Weights of a small GPT-style language model, trained from scratch on English Wikipedia.
Size: 12 layers, width 256, 2 heads of 128, vocabulary 4096.
Architecture: rotary positions, no biases in attention or MLP, normalized queries and keys, local attention windows, gated attention, attention sinks.
Training: a variant of Muon for these matrices, 460M tokens, 6098 steps.
Each number is 500 + 50 x the weight over the matrix's rms, rounded and kept within 0 to 999. Layers, rows and columns count from 0. Numbers have three digits each.

# layer 3 MLP up, 704x256, rms 0.0415, rows 162-198, columns 128-255
509453440467521439496588483557423521404573557512559443485405535529518544515575492462452427515543430478558555458479479453475472455556454609489532454505486489529456502479519566487539469507566448462492456533530486517490444468571573434549522527538454540457480537482513469578517427568441532557454494431466522509487462453484497491505449533542521451568484443595427500490531525561476527474459
481548471489475437499571468538511509496554524520503444527535467495503481601503538463534456481498556548471551544515494510559478477526507506544436466534464451506459489515437426536500521522555477486475537466545507573501504480451473555438509510507512477495493521451487556460430469444419597503581490465512581509544569480540456527546491465565486502557445547456547426506542582432446540492513
552550408418495558488458474506441571447485479494461519469655466485541590550468500544549479435540576479411526519546546493514523576523621548491430595420569491445559562480568479503448509526587535543512522502541428449531515540479438475452527518411439594530449480536594551541476485412463550480506480402520563589465509465508457493458496534413506553546544513528546455493550436488510464502525
441462498464438498555557467547552490538455567412416534538508554537488493453446513540567534470572480439596417450577495555477535400465502546544460529553502495483541551427418491495400535509504469498439496491475566493478524445576459526464448549458483480517464441430509510534483540515402501489502534545531449403508504506429492517532524470467421495538573490478396475464533383505552371494445
472537559587441431468485451601601532545502479530459484497480534529511468528498458598485549537519568490591477515396460450506512468481422404528506530472472464584493464436456494390490501453498508507456448459518478518480560683458503481471577536549555477389458602595470467551532541447534534519458465528585440575577493414522406506487568463498407563471477548501549464523502463469455483521449
463505619490522505496554504483531453441445625477527422499383499507464482536540541414477476573529435474484574487500473516398546566474480518448545482456498473511420510558461546589495523555445513553439464527558439413524496482549544498567538441530581544496485513555497488431518551539524543468485558551526496491564437461571560489490473546463436498480539657489483588451455483590511453496552
489561550532504525461506455512534466465495534611457467436595557447413546460546473422555479526471520535562500444518542441518517517513515537534428490464484457482563574536467494440456578471533518494520548521498464575466509481498519467542433408538469484552576514502543540427554490453523544425505460505480400542545547562441458460515461507521433489510527482462558527537559478414568498512439
491523442506468454486470529509511539435394461464483400487465556506522589496480508481448628505550460584496443456500505457471544518433555433521576501373568521459477558475527537491462435484483486442566511554425523427443503623441421615533486404525495542543425514554531470591489488551598493528619438524542537595581429440564503526500510512507488488473501535468565528467483456533502434560472
418417619516555396487503544485512482524615424542500460489505400545438560477460492422535455577480503520563356458437413459513476494514511538530509571419518558429541450584493456495438622453544491486481517556460497456546511670468555434423563410539510414418573486480563396617534540513552532433496554408526443498486343473460467542569511502514552456461460463414447494499470491491473493454487
579484482466504556495424380499584483543454401445526478586553462480587513446575543502571411485498487541506481594475477505509441517514415452549468512461511493480494517573487529395485553496536465454526428547514469554455520526481516596517466464492564470505399480446471491412549565520568567479464500450516470565511561574461444514443502479473454477567486505510452514470346531491530482430564
524506553488654525417484571490517441552499454542416527518486466509503513574539486584447477504545476431496485517531400571529572449439411508570450572537450557574548489554463516501475511454515497532418570408474614469413361549433537468464583514542308563522469481524478485471432375560526468531359515490461423658524500545519520548430599512402421462451532627470383524506478501456521437489504
393525509446533575540581399528514540531556484530509567533617469564455471469474430470556584470515602486483437561508491614467521578471576488543542467451565494480522537477566535458535497540416614576477498532479488474477596438475406523546559463485450515535514500449436485498481483412546490494508549485457494585503553482458455528549506518545532544524385429547505495447576409461554494500542
509477490498531525467510523451396614438505452466401596542503396505494481393474508531585383551505461440525487395468563593534546444487487455534541576467515636485435509397511379436573421484582512465496492500521585501444420438428536566530420501487550639644536513592588484643473593531410608467429457483487441527434522455459490446503460612489431438485534622461470451466433422479496404542555
509451588557471572532512487495510449546530532528478443536478488457647466487507508501479380431485530423534629527473419587518474515406493519449476487462523518509522531499634520427512504427516445450519589465494479504486496531495557535632463519518502597566529466410528526420526498501458599486454532467477506533579464517509407402461481472438465443519506497419492590458508526463608553523475
508525430602546519529556470465504399528470501477493490546481603452523567489440484477469462420566513501503524494531490406558507519531421454498425491538534418522560528455535556455542412520482532493481506534578484476455491524433487496476495498497472420522447557540518484517481512510438544513594501517515546524528470483521480452435517463594472446528506522487407559577537500537474534492465
573490541516499528483515433521456590484419488407544461470451476474546552448529427548491630531504501457510560502533524435463513480539425461503546582510577406471518509458519530481484452438534562437519467517517462580479611474442491413459450426572450418557465555463458517457446544536482464471514494471457504545481483540469508552460574463532427407504410473472566423534376528480468464517485
525509430444489486586509441534541493577529501527517452385471386545574537540529485433542444527431475615518479443520522538443538520516513516556475442567541525519516483481570498498501435562535501549494536582505597428424499461553490446422492432558509496500498518469523508430574512504434487513509551403481508517508428528531443360439573470470475425472459508513521585468472496412577452513495
522454397506510568510512501435523499525541486527479507508529411484507558478436563572472517537459479485536492533544505524445457595402520497402452476514500420625491536506513475545447534450496584569494553555501559482456564565477480490527509493485383498483422450505556476589489393445467470401486454487470658522516485539463430551479506560549655477552521495464492469576467641481502465562569
499538539377547448460502524535536509565546521485513438548544450499588501482530512436487501547539477506411539491507477521497468539504525498492430397556499456468495388487548424445540581488578454479489395539473477477495522498495519490525505506540430449457463549529483496469522546479461423518544581519447461533474589526409432521539544501445504453516485552461488488550362578445466525489506
467482459500435491473394619511467478510487557484487526499595433524453594540533461522524443448544466486420487502545516465487526487474480517410579544478461486514501525532566520501467512495471486494458500438382500441465512379481490489548480582588553463417468473527509479560407523451528552547546461512437538510503436512511499558518476545452550458515370491586430446488500477551565512489527
486477533414622487534451461528495528529579422480530497501520529492461429383522484523481584493431501522479483538502514447495412528494525566537516473499490426407557540545473552588474413497525493480433521494471513525412489438444490505486540448447478487590518570572408494462541518462562521445518514529478489555456562531555447472435437535495448397478477548522544457463557517503580608481533
400497460546389466545534488463447488531496517515465559622408460609533515540520467532561566515558591456531481474463407602539503475503602471391582508506552518529491475464553480476574537497559465495485510479461543448423516441545408515488475534491514568539496500535503562538506595536468459499409512481440583653499490544491510420413466488555497510455458530455464447418477513416565423440505
596512634555418494450405469601563504413524451545505473551519440447440561426554551573465450526543590609476528516478458512475478457450549431507490551549512656543495457455506527435494501426431526453554523522444458482517454475513478533505522521571548548458461540480492535537526419598450531531482523523484527495530540483566525576587392513480454567482534450568529454411449527533580534519426
503464509491469449402520484427440522366509511623471494513521500454579468524401511400391525573529568486431422537514467503552496660416522503566566484483412483483513532519372513510582545492550490564466557488479534520522478490453538519454534509546501462532487440471520574540512537541457494462480455526544517473518462487427538458556561596577509416564511566502531521483498489574530401548522
587487541431592584447500565432467450462629572513518537539520572480504428532434610576504493610451459510476561520519534507554504528466505507631405433560425502506449493545565383572468491471548509474469538470492483546459498601462486459634430531549513437493444469524513507443442488449468519577554477430550498367431501505580380513609498469549549514494442516431440425465486579613515511583485
458446490516554538599555474590488444499603435539540505512562505526537471515553427507521567444432509481440495476524484495503477532461583468507455486513493420524486476514517485461553536534551483477489481449574492535524483438488470491523594359551602518483446461531482431490556492531526455624516457502515518461463518459459424506499429510430569512489557434555447478512486475442556508476534
514427624643509541553423459456543507470417539447509494499542385562491573554518445542526559525576441432451424475495482499484433601482477463505505537492536404545533575517351493527459484583574483500554473460477561548524565538496468583405493510519464454594425530593579569557625401488560497416505471625493516402472480362451512425460587485452478436513381525564532474537565545541567602475528
436462559471627424475423441547480445655486539438505555420472442562429652573527501455502581464452480537482416413482410466534655479421545493464469610532484525516491495574497481488537547520470499502539500448536515558432514445518494485555492522466376447526478462470500590360625568455516470516524505487425508566479452465507506564503483532551461518596535445483522447582453369517487469536539
475494568524521478492568493519418530521514496464515494428504565552522484477513434514534452458502463504473510449572478510518484523530525520554495505570487431535524531491475507510439503506480502551568566534526432497525495463439533400520533387614473423493489507506498469472522589385406503472568503500500519554532471454516486504512510506543525453484543460605390500422467547487511475511458
485409533442446446497485524437507559475455557526482499466439459478507491566546603437503416508476459538543456552604473423414482523434459508511509451441454446538509508534452535556511372564481475559415593592439526489517542561545495436495457524457508565499507502492505490457501508554511431404484475515531513544443572512503556522502460478479522438408493473543445489567401528521475568529506
557514498533397510518528525493572520528632464563514518461449493527502473453440446393523580452464489569463538519560488530547528492473473453513539487528523465505516470506483466540518460508544489525425537600478539570475460416484546487469471505488435459447523623412514423522528501352550456496462420466523368477506417419572619400420446469430437532525518474409485453441485511484506555565531
516443557574572525501584537523509571509563468478494561537513515486548499541509573501434460492561445473514582543590462495533469525476517570494533452432472495564588579450514472521519530484502412522500470485512499533464610536458534410507491494462496542482588487445522471569472505402456480447505470433504424508496456506556564485450541464431551577510479412514463461501530494594469449422491
553527576614425423470461500522514504382484585422479522517504554511489535483512554465515551557490449498408548489562494432529484507611529485452479502471508377546504540519555424497517489500516463469531524518549439440593510482491521538499435447537397593464448538498547520456527515608565526585492583564473471538584487607427611469557503498602432617591553540535573457452549515550415507456551
494572537463523444601413545547461480470502539590528528522514577438586524440525485460678550503435412588456567397475449528498586503539403514541606424367492540409488527522480522459392493567538578493509554526652428424589490503604517491577550486471388567508488556506481503517541525502582491548517520415467482485560542404572488466491493488541541427441478413543568527540494476497533564493490
465509545437457482597552545579440552558521444525505516603497539555506499454500591540498450510482623467513540506492529479525549453538501538521507488555438477457502463485517474488493553529500562469610455447590431575519489602495342535482481506507465462501527515551489554580501572553541422506555428384441484566518544502506524503490434531590430454433496565554530465508510496468496493516503
452527482445554489546525474566539451603563495438421465493489463522480563530527504535480385445521539536500519458551404469592576518431571572535538535545474474492488563648473631438495429560475580395520409408416579505354464482533479434531540588541499454457478522570456541485463544442567483535485441480522548430494547518486406474399456504454485419505416448511483535557484431490491524450470
508386474513529491502522516511498468501473540557532504539499575510513535496479637527516524449460490484524579444468476523505494536445421423450446466472434507455512522508498479590450572536471487405485465450503437486556537561518437435547415539538496444536494560485491469510428541455502474530536419517491393444475528477374389568568419540407508503506434452541553585513448525447501620511518
# layer 3 MLP down (transposed), 704x256, rms 0.0422, rows 162-197, columns 128-255
501548565541491572554384554528527568509454454598530534485587517562453494520398591497535495529490499510520515498441543443493516513465524516551494494471499488442516532519505520497433487488464527587514476502466486461537539539549448443444515512540480545497523406527507538495462553479515442520455595513514434426498492547546596550531519450440508538465498513431515539521481456530528476544495
507552484525448395564583503483451571465511450466479517466545488577504457554556465454525526498487527565528451462466560490588414450521442497487439465448447506480519493531524444499560541530553495424513501482475433444453553437479463461570471500574521434560562419475600503564456495409473605449525465441500489608528503503502544520513479486563554536551511489463529476467605608425481480529487
612492448434498508517338478552510334469473483448492543408528575553509535520422405499460476486540479485458536551527553437475543575537501472408546494432554534545481508502482503513512481552494491441534547547523520450504555522489468506467500513459512593432559469492619490528505465471439498416505554485534456531532524413498529530425465466464546492500535435496527510548376499444467484513543
518485557540460414544519496554511454486412564416459508556471578429504518527491563474561426386504398422495477513529502489520414541557506472460530565525506414488569465504437436426474593489488536427444539561519521435455453417574505547495458512510522515504425403487453519511471482416440473503512499446467450515426513559507555516537526515562498572466556555504566474488467443425512486485538
501605547515531613415601533538556458529495440563563523503489524531497527531477461515471479456518607397486512552451429483523475466499444439496577465457526452598539518447499465474603487413484502492405441478516572499394563568528476475473485588541488500540487502535505547678547538488566487504540456504494497523638526481599509444514566431442462541520445496530518478583516538533535517529442
592520454422510488507516488581444454459595504525602482536458521474473445542447467525471526437472526471481486514446485520500488613416461532517446476438614450580467496523556542496540592453464461518536419533488492493613472473389633508529496395541431535588446406511458561479533469519478422514498524572551535528445542586489483470433459530484511478494507528530549581520429478497517541464527
462484515620517528527511487507459442515489484532507455491547450520502531476593404515504493475602535579446539548496498526538470521567574527476455465501497444474529529543453478400450572606507508496431472548545435502408460461483549506487477559535524487504467534519556444489456560428514467473578544539512486608540547499492579508488460504574517450485554480474464512499505505491552457570465
484521597538446478440539455565523488503358436516528455564557476561435602460443531505443612415498552489472499446434539413442554506437466482391535501467482587453542497460522499482425534523548535524544450496449497427467494542476387565477560484475501532576577465557504550489473417472554565563512534426506492586521496568565478593511389495513426495462505557416572548504540506502517446477398
385508501534458458396527574475498556609535473511518519510481503477440524543483462488516404536514529601531503581513543460595484516552436483489497491481524522536564439477568526515587595454414487476539507485432473572545477509429488498505538495525548492463563527440502500597506605556469480475508419570427514379516472483458378519475510534531524478561504478444519479528547501516496507548523
441489546561500528476613452503559468521419548531588459449503497529468502466534548413521534442442475517480463530546545501558464507478377451556463463502589466523530565521512543451480494510431486466548518547498480522508542385514462527688576509515509555431435449493598474428504501469627347512427493453573432482511495505474449554459489513504509465550479614529422487455441561440511423444510
591493429471656493466484580482534471533575465585450572606572478506499589411528466606515503455581444430488479441443464554548537512443465504547367503516581539558507495579390502511466538333448498475494583417363505447471428495462539475491564550508377555508456453519565398401379382535483465474414522450493457585510525491474459493473592462554457459549479583455545512454442498476407502430505
506577527474513550482584441457501466445505471417511532561524486489431461456572557502565478408541442481435526561490393489547599521512538452526498532518524501468567547474601409510482497522557460488551618490537490421460570468495445509467496540500468506517432513589525515376573492595420539492534578532584450457554604524573482527565475503535477549506478504469459520523408544556476445494493
550554457452509533462538486372418544392533489519476589475573379435441519454476586484661447519533394483584505431534530572556522450455528462558569547470482626499497557451469471508561477654537557397490373492512576492434363489506544534522492522481490533552505397475491523550427544528408520473375456408506420490513585483393495428455385572442505487526539597503483470509422533466537434473480
477443553457469528559472555617553457565380522542523524432464552483563478494546519457540528397523467525525500539503505532457490477488604468483553463526507493559523505468615577548498481440534469525430532552479580493465495501455640601578430435510559570477554491469484516528505502538505572491522506403438434480557429539575435434532525511497504391558419517482519603509460529528500489504524
535536448596453523577560492532482485555478498515492500550483533484528464432477477427530464510457580551524567562450511477453477609439455497500484502493551468608466436368501486496550502489476481464420520526566481556439463539502445517480455474505460439490572569508408522581524446544485492452567521542453538513483532457488490528490550439508467447455449519540461475529527632441447616470512
523430589509479562429585576533472552502425502444507497523585457509516571492521438562569579522499497472423512485443491555489483478455459577440548492518573445513450447398504534519493463463522525427513482521510509485448507563468459464473429513528472449462509502386477539463461475440494440481539493453458471486443474480448464561427498416539478447509536486562536445507454525534485459538514
567432431538386456544444514407465516458520544465428466558519453529461525580498452391485508454549487511434537448602435562427554509464463511571495477439484512532474544447507573512533469524518511554556516483508482454467567474543477495469554470514487519569507485466491474459500556426409529496502528491500529494547456460456458507473517515545523456533523547444526491474456478516530484473478
507539480640484512599587487462498470424504544546461424467429517540490570516549560574442463510488507445563550560467457470471421563505432483471489534476487450612454544468511535436482573569526405603551510479450527542437609563477541516558493443568428545445383513465477516503457430552458503496407457463452521500510531518550480443502463494578503467588492472421558522528486561545592454474521
520493480433580475535464577478546496501560471431442549535553469486546513463462456499493554505387432550421531454494538504496468551457558533457499479429484528538527428447563467488486524504563522453539445479480481516398552518494479483526517491446453457518502461445477496423453537538510531540543439480566477539448520480478516478475516456529508449404518411516479515596489526478394565491500
444475560540417466487444567482472511587481606531508537512491470550498573512484501458548542478526526547432389473485562558525510555539450479454499510481509421387478454453574592489486468462422398504526507441481490528510431419462476405438432572555531531535468460522484553544476557498487517522569436465500565576630515487489578498531466588453563556499585562499483486523480537525614495423558
555464556515539528565488514499392541528450429580527484523419533455511472459587479472480532508473504544475484568527477511513475452486583472460556508486532471505492527500472547423435440441566410494432631439439532516523473454474512528561525488511484379577541516539555466529606517526509551522600442425522557452532541461550490418535483491433489462434514549501443460406454563503539547432487
469608546434436483430380471582538489573508537515471495588475456470474434410532415519446569489559568470444457516459451475397506515489537494364524471512587570460468506492489506434545570494563504507532477569524542429373459419436528473437527514462485491524493571435508509562467693615457522491453489459516614511503532498514452514458512579544528512492577558430439462533506451506506487436555
579558578485462451436434497594527511424542437464427460628539455408470628462472545528542484535476532682488512525525449577508484451493501453522438563512486576425519440469507500435532473480502446523545528492503486558470493475459528529529518537552539514522442558522543656523515472518590513514610488485523513456522543414562545597488401457447455496498489390570471432489458587538547474532420
513531551511423444461499432528514488448426445585544525486524424521481577444454432436317520485568562484453545520469456433548483556499473513500555496457481565562497550546429497524639548471575411457535572414453564512455488543477503510500489499563498462521502448491544493562474563516501577454433485419592483406540420454426433484515517523505478480531473585421572599513507449490551481587549
552411515483506550507433427537496402531548547433495615534515477471541469494494461597451547609551511547519519564584575409595501483449540422583427450507375398437372509591533425510467463484483568614463487419468517630555552536447445399564399511524544433569444552492492544510463452473578470532447490448611446470476477507547476471551484511574516513478415447511423453481516491495512486574501
517496500462540529514581506483505461518563375522513460515565463512436524432515607475537457499459488422525515492502490427516394523473437567576495487482471431463433561504517521428479461467490504478497515504521500575416475477475475438533528529538546574464535491514493439431532433497568327538437516487540508490414465563433473450563546577504476578424520502479475544514521498432514494547524
513485582622466503519498528521548542576436465461519550491492394503473572509586469536524492475499449465441465518521377544551486406516458408503499549543520431467521600537431532501518477487495509541514444419513535519522540501545562528514411512480506491539506533516566519623548484478632495486475473512431462417475456377543436489472560443526470430492371475576491484553549488466600551483528
464533532498574562489567574363535478477495524477575580428481477546433660581510520535530552485440449454436431460529489529551548488373490398545414551516481448553532543459487532600573515452445489425521502528495509571501535491530455449492553505501457480475475505531520527316530592460506502532540423503350456488532507413451482478472565540551503498607565459523533564601439471453596481523495
446492506487508499448514494506443527480549545491348480498555480437492562499495474490435522455580499504508572571472475514539459523466488501542507567518398509469532542476459514539459514519521472502538552567557474487473550494483517527483545489645489459570444494541464491548441518481473477415564490480405494526582524433562498596513529475530508512543504517583449424402417465590463503499434
446429521519505486447486454548479453471491520493478467542506455521507430520497536480478518451507531525537540467511528437553540402468464429494467543507482485528552511532478514527568508603552553534497503652496498551545513503480539483481469461599492481492514466399445562533515524455553501580556433598524491590536547519510438493504428418414473464483545613578546583444511457576450562573428
525511481511457541450591559548488515506658474566444518521466431574448512530429458468460518446484474519580507452528358509520462503483530429521549549498579450602531466560476564458483491508534445508431514609507588507453431481531496457525491513565429447409484561424580468621469524376492492547434418426478485532478467473505606474510437425438552533516532480562426511472479481463489477445523
480451573502565493514558425426526557468490480499566532487527466530449508558508495491450484427424452463450594579549533493540434443478466488525506512457487524432542464547424451586536546449596546556461517487537554544547508521467567517566541510507619478569511482500536481463531507367474459471556423567548496443459574482440540385445481545441512488484510568565450497494467541506489559534522
522602504470446484546563543515481530514472496362504552539472516394419428580512474533665390509483483514470569404462508396423514524597482542480484525548507488508488552508535460481519564477543560477540459529540475535580541484470535555475471523503549558492449510451519372519576562526480539479495440443532634487457556617471525422480486508537500539613536424468482368480417444515487496468483
457564539451528510558403556447473436566401526542536513607546568504601527513527442494524548470521558501483570491483454513519521500548479508499474507485447542402635582489420521494484532540448480636458568490525460430651556517458501544627421483549403534509564532476502482430522490549551504511510457438449405562595452517456465525436441488586569511473494421455528515498495550433436549484491
432467514454558443468539405533529504530434450525485622512482523457479576557519490512397561478397456462514602516470453536551451547533406512522536506483537527483502474541509486516518424457537496514519482428497510518472539546471478483549591385479513490504534533503556511468464563543537483546513513504478505484442532537552512539535402550482500443528426537462606497428511480554566447504469
398447454521477548564493498524526471607409525376504456501498440524486552570459444626490468569447610513470531485502392535532500538423563490419474552623501547530443537578524537534538463482445536534576470462392565485398542542557477526490576492480422423432531594652508586565487592477499527526462441440549498484528517525516430480509504452460440489535530493475426535460465382502498537502502
# layer 3 MLP gate, 704x256, rms 0.0427, rows 163-198, columns 128-255
553542443584455470552514445513520484428554459469507464508575513488523464525613516506559491513525517484501413501496550484477466451479457532495467395532460523504588459464495480575533589464522527490490588450496475459370606446500517531546469479555524421463484375422484502525553464442478528422523460527463489532555536494474512582469548570538501453593552446402469495451535563496545481510439
593507456580531411510469479497464474410493529553523506551616457624451446392453385518456495423576544552451515565488638476510521489432529560451535511523449448553533348553528436495580425515537508457495521447505455471475488499551501438613484482537562522491479516502587476466550467529441457473493516470512532545549520514485498513482534508461484536523469445429541528435494466521460488550476
487491463503530545479507464549454520535469454492441434483503534522531509502497442551591425497527554574512472472485441506502448496471501520540449543526589502458501477514513533556517474441509507473505549486459453550475491533482463537521505408465512401552477463520431498518550544494516466609497409446490441587505426496549528561457494497580539574454480524542533575623406462525514457497556
496553368507569563350587541556543414524537507533454497596518539476554491621569568477550499445467553471446511539566514522518522525494470565464480461491488557575540596466547518445536455530561526565501505421572425546407536472580436438433564541369489602507564461519440534556518523487551389399513486504534524503619523537514560446417593492434536491581462511506528476559560411525456476541525
487470493525486530542470516503544509438517457528440403507499492534572484538466392463456597436480499464472475575428447428546362580482513530489530551340569548424513451444508474483516565501438480439515497489462522513436508491535588460487478466462466521493443510496474558456520480430554520471515427554505534458443561583492425492447543384531543457384565515550488523582463538535496476423489
472523526521556458517483461504441463441503428463485467505551420517456444556593494583495427457560502554487534630553547471474514523563469569398458537474526501449514572498498478501463511525516471429452473523501450464472422543562518425419520495502574560532520463542571391579494580501504547497572604556560500585572537451525549449474517574489531401416513551508478446439459537530536552526521
603378544539465535399553488360413544538526547498405544480549474526606494445491503468531363468464542408441473474508516497526441455428468536450498467418423491431522513472464465514485568471442509458435492473517470638514497455483494525525495560458500554656498516472486612528540498563439509521529517564432482511460503557558491488514462440428487521465414487519621535518520489499482546497568
445496536436555503482438490510494555516441453488454588448521553413501473505435530471473494503426439507470487546584462492422463549527409588562640499556495610525429478411445533588472518457530613472468562496483511485527450490601550603526474575501532510440401514486445524544518480557528401486355505520507507385602513473602441518384498497541589424527456558457447574522562540500433504501525
509550530535491541486504544482565626479411550486559517535608455604542435421554526515484519426582534592484466498463452469548511541539472471497631537499604504599565576607492474514567531506394590422465481420396438520493606504413487548582530503519448545416459461440486405362528419525556463567465524482522457458511532572515466494525468522477520540591476536536562500501455571420505390459597
414512515515543501453523545512480449556468514499438504536597420513518507501529552448516498418493520525429534457574459554535551428583487546480532471472563504453537440506474506499482556508460572446487487497595410430537426485377550509509433599468441520579447501491582509541490482559488544443472551553431445496536550495381496394550473428424413490519479561500465627562465477482421529435538
524499500412534487480535524442426500549588473483533433554534567462490568439513399524489533438424412608458538595415602530587425471393468527498402562465618451479504530460479520520442512445463437517575505476419510538518447487422524520468486409461496591526557427566436564590456470471543533540535469515434501495508521423473500571451463477482590472476503503481442311534571454487463461473527
413502550452493390497511527489549489534409417502480492435447436450471521440494410562486466546499470553537523467538486494516517391602474592464535612576561484529422466497564445454593538476525481538420532403390479470571520571448443611532432425477520444590513532584563484629509546550457595481539599536443462606448389488569505483440511570515439515472494621394470453508525501435474391465537
377565562533498524576480536572550491555516560589465558492513572494522464528544458445533539524504552535468511463436584500505505441590498515497524470477481369545449461511425453593559541458505500570501561556499517486459482564553609573541528497477574478564493471545515477481498489506468463554532461534480486545518468536484426562480440487557531455516406489560445531560494512538406500530472
484503507506532460592552482553437502472512446421486524610517428585496411428421552428484450492513420524522473468540480562394488558474508440502467512504454480542452499404511463575452497624450561448500467472488444542467541456536424609550457568510484465495499532418436547508461460549516453449523590501451410443504482460480450557535570462486428476449495491566571451547584506415426545545519
602478448466450481501480579539518505470569518612466489558468482655386393530532472430385495469532475537627477546503476475563565459529559503423446582439549497439479481500554482523487464468560462477558555423524558593518443487534543559576569544443566439481482495501531575442483589633535479517495485515436524569516514562571498506536590462427537530431461461429484538500517526463428452511533
543480423391522488530513552444562477564414508468584523545479445524606447538503491551504420544429481516525589479489490409494462487593570561506546511533494605517418595546441439536599447505548527477504514528449509428522358465478505401505542482474554452477543542551464552523548470447488436439453546454497492493562488562507491452548449500532440461452461480637513403559408565606520454546507
503563417483515475464489609482560445485482434483471508482444560510467508461543583496519423556560543466516565511406497419578517405448509444506601526496451504652458477440488593494423510512478449504551455463495468511483489499505541541576565397490420496455411460412488450498514564528569526540554614419464483577458415487505431447507511465428453434549461560511470524478542510605547506492566
453519456497502424472508458466537424453500506453449407541522440584506434582434432462524440454452467435640543486494494503552548474437502552454563489507501528538499527599526455545514568551501562467419490524509426564557464547531479562451489534513551484494601530484596627491506524362544518499502554412387484453441436523477506482498528530500549497489470513441485581532570535495475507558532
458460499472544548513575524495501456552462518512548498513554505478548573455543489545596415513492562610595495586487464509582462545538524601493493483505450443569500546461410499355474532592459451499427472579543514504445663564552414508499494470516486560541666460452455461607582488479587536622375488395539535477495431405582592472409435506491456409466503513428427528543431457483453571533533
515546465486500451498444534500483480538410540518519500505571461486480528482470527517445473501433538447492493488392513470533432533510508504495501503486462483458484515547602472437515501505476480533528364475462582389444619465496458408543512550470480600451430492454432590464505460522506502589483532566481427543482484552492416528435511517533516509547529474483532465496494518587481484565460
498589596453541448467457561492571441573529476556573556481581565490413513512481400500436512554403509459578549464472434478449442493522450473487496485499565574558420516539573474478491505579503537435437427525488469498452400489499430571491472476520470506471526521501516446566498498529446558488567531437520491438539571498484547496566528532546528478462552559431492552537520456548357439536516
523553401578557483524461484519538572599488471599478540537490466464478477572480495445584431546496533433475497520470586538506492442499467534452510455535519583460435489534476483520491570576504612538506495378576525529529457527545466452516512475432576487571484551420542557487581390545533425490422414542495447509479531477538505404509510617515534509465482585525501508583589552507524591533546
440513505473528483446463523500487540539541435508455452508393428544503495452375460557562498546542531512560495531509582450566515445478425467507512529427459443401463518546532468481544496568514483553487547470518415476398501532558529405510425535500504514485540360485453566575461524547528562595507541524500402464510540472496381529431574487490436529413538580395539560524527543548475639570472
595502395498577527484506443452462550524477552535492508498463497461521483459486503637451449567476502447437508454543569460483489486502510583507519435505535545575464598422448464525502557528415491480527558512530539527480448535413566442417451494549475518481519561460460531475505503463493591627497412508508468536518507463500501528403558497553463504441523529505439563570508532560454439483572
444414432519500546445549519484571513495452490478494434512507503543448454575520596565510484584507544498496458457453533432543420515513505502534483489482510568404508523454591596438585486503493534491510547455410518488487408503477427537477518392495494523491462459412533546490502549345525409482497545500499493550490484541469483447495472446499453531537462535519462607534460521527510494544480
583630456597449512445383489414555517405532513506504615580462434450496382588536591471412422532537454553515580580527519491472578485488503483596486499467451478541491610586588469553469545537511564406520580441556483501502479509497518596446444539433609544430507485537489591462520441518534474445418494565541519425475524400462442445487528411398552555417526462561508531512437402449496584592473
537552450541480502518553547486457530505453560452497468425476553478536431410495595565513524545459487458529448434457604424416500474484524428496369580677444443554474492572399566530515466433414458532488433546474444531500463477513527474545596523431505523505598469609449565436438491563406551572489460541504448436536423544506520547485498453549445367450458492585525589527538448521504472601480
470458494506468547553449531504435493520422425452497529452473438532499458552453466517571445550400387590574470499468565555535476485610441483606528490553492398560444528530474481552469471431489533466546565465499569454483468443544487423500460519537521451467493402568527476576561568454481513502538522527476546480545453509474510483516493509460490512460581464567496540539535573467515544386533
512575448509446454467420474516445593463461472558489463500515528553485593503490444501465591485509386531456458506498508487455425601547565586483446415514527558495471435439513524449507439444473480557513445420542491489493488474518521431505541494381518535535522497568541495547461425564464477499519535455531548326603480438528509524465550579549470531525487426463443524518557517458541431448511
508524547432532447493515530425574550416417487478601460522534498524468432442464548641485494511400545506415615540519577496544527500484533478359445467554468425468525493468522460547515471518563551611531543446458525559508384554462466522445448535450524535528478474564431567514538541647517584553526526541559400429534476514474450488463489568552384459556519463387529406524412547518526505538486
461543528579393501474459476408573505499504459490444440547542440501566474523478419544488512475536521469384485516537564502531460583480449481492542484527430535453560484492502525566582539549489454482403491556523569556515467505482485491472489450536462526524442438493432425451524475503533436523455460570532486481488466541537495476526424470468495483583526426548455397563533529495511560523601
441496466444467541523576461452583458538534566532525603560515451447502503598534469492554612406473630496531532524419584465474541595550483463508575531504590519499487554393468523529557553555489472497480541584481553485438474521504523569402380512460505464569492464537503578426503385418554584504557455476495589510502592458474477453494491457640501519541506508450491518544493413369498557583498
489410432581468451540574558595546500486448531458469528488490500437453477424498483437545485616487446506533471574486485581510530621483470450464514649598449412510445476498571447465408524428435502570481497513477524503395497511471428453598545490484552541459490467545566565432489513502505506479502408546420469569518550516508518485444503431462494496520655530495428450505500595466473516551469
476422570440509463426504526572487455440445462506544569498490544547418521454550541547489524518485550525425621565533488562523475486530508448515576480440530537475493484495457515432550491525502517495574427424570507510470474472439447523592498516454430483521529540475559571540555517543534462551510447394454549506490501542453483450430476439436492472564552529488575493516542548570458495570524
502469498589426539628491537432534468563487457487588488427537461489440479549531456542478529431547500511608528459658451418493599468524405514476457509566557630506564500501414466547532467510540477480480516520467446511416438573494463390550465513559464543428498438438604460518528488597544438500503455573498470562451495564499567576489482508425383596497466501463547483591480564522433494430448
500558552566497526542503467445503499379530510485496442462484475511488459403525458525452579509515492499532421493516497549429463613494522555558555466561563599446462503478590549486450493538597514543539519543492591543458489508474494502459437404382445615517452463510518514504529541529466567398469588475458527579519416457570563436522478426517527525464434540490414494454459515568494510523540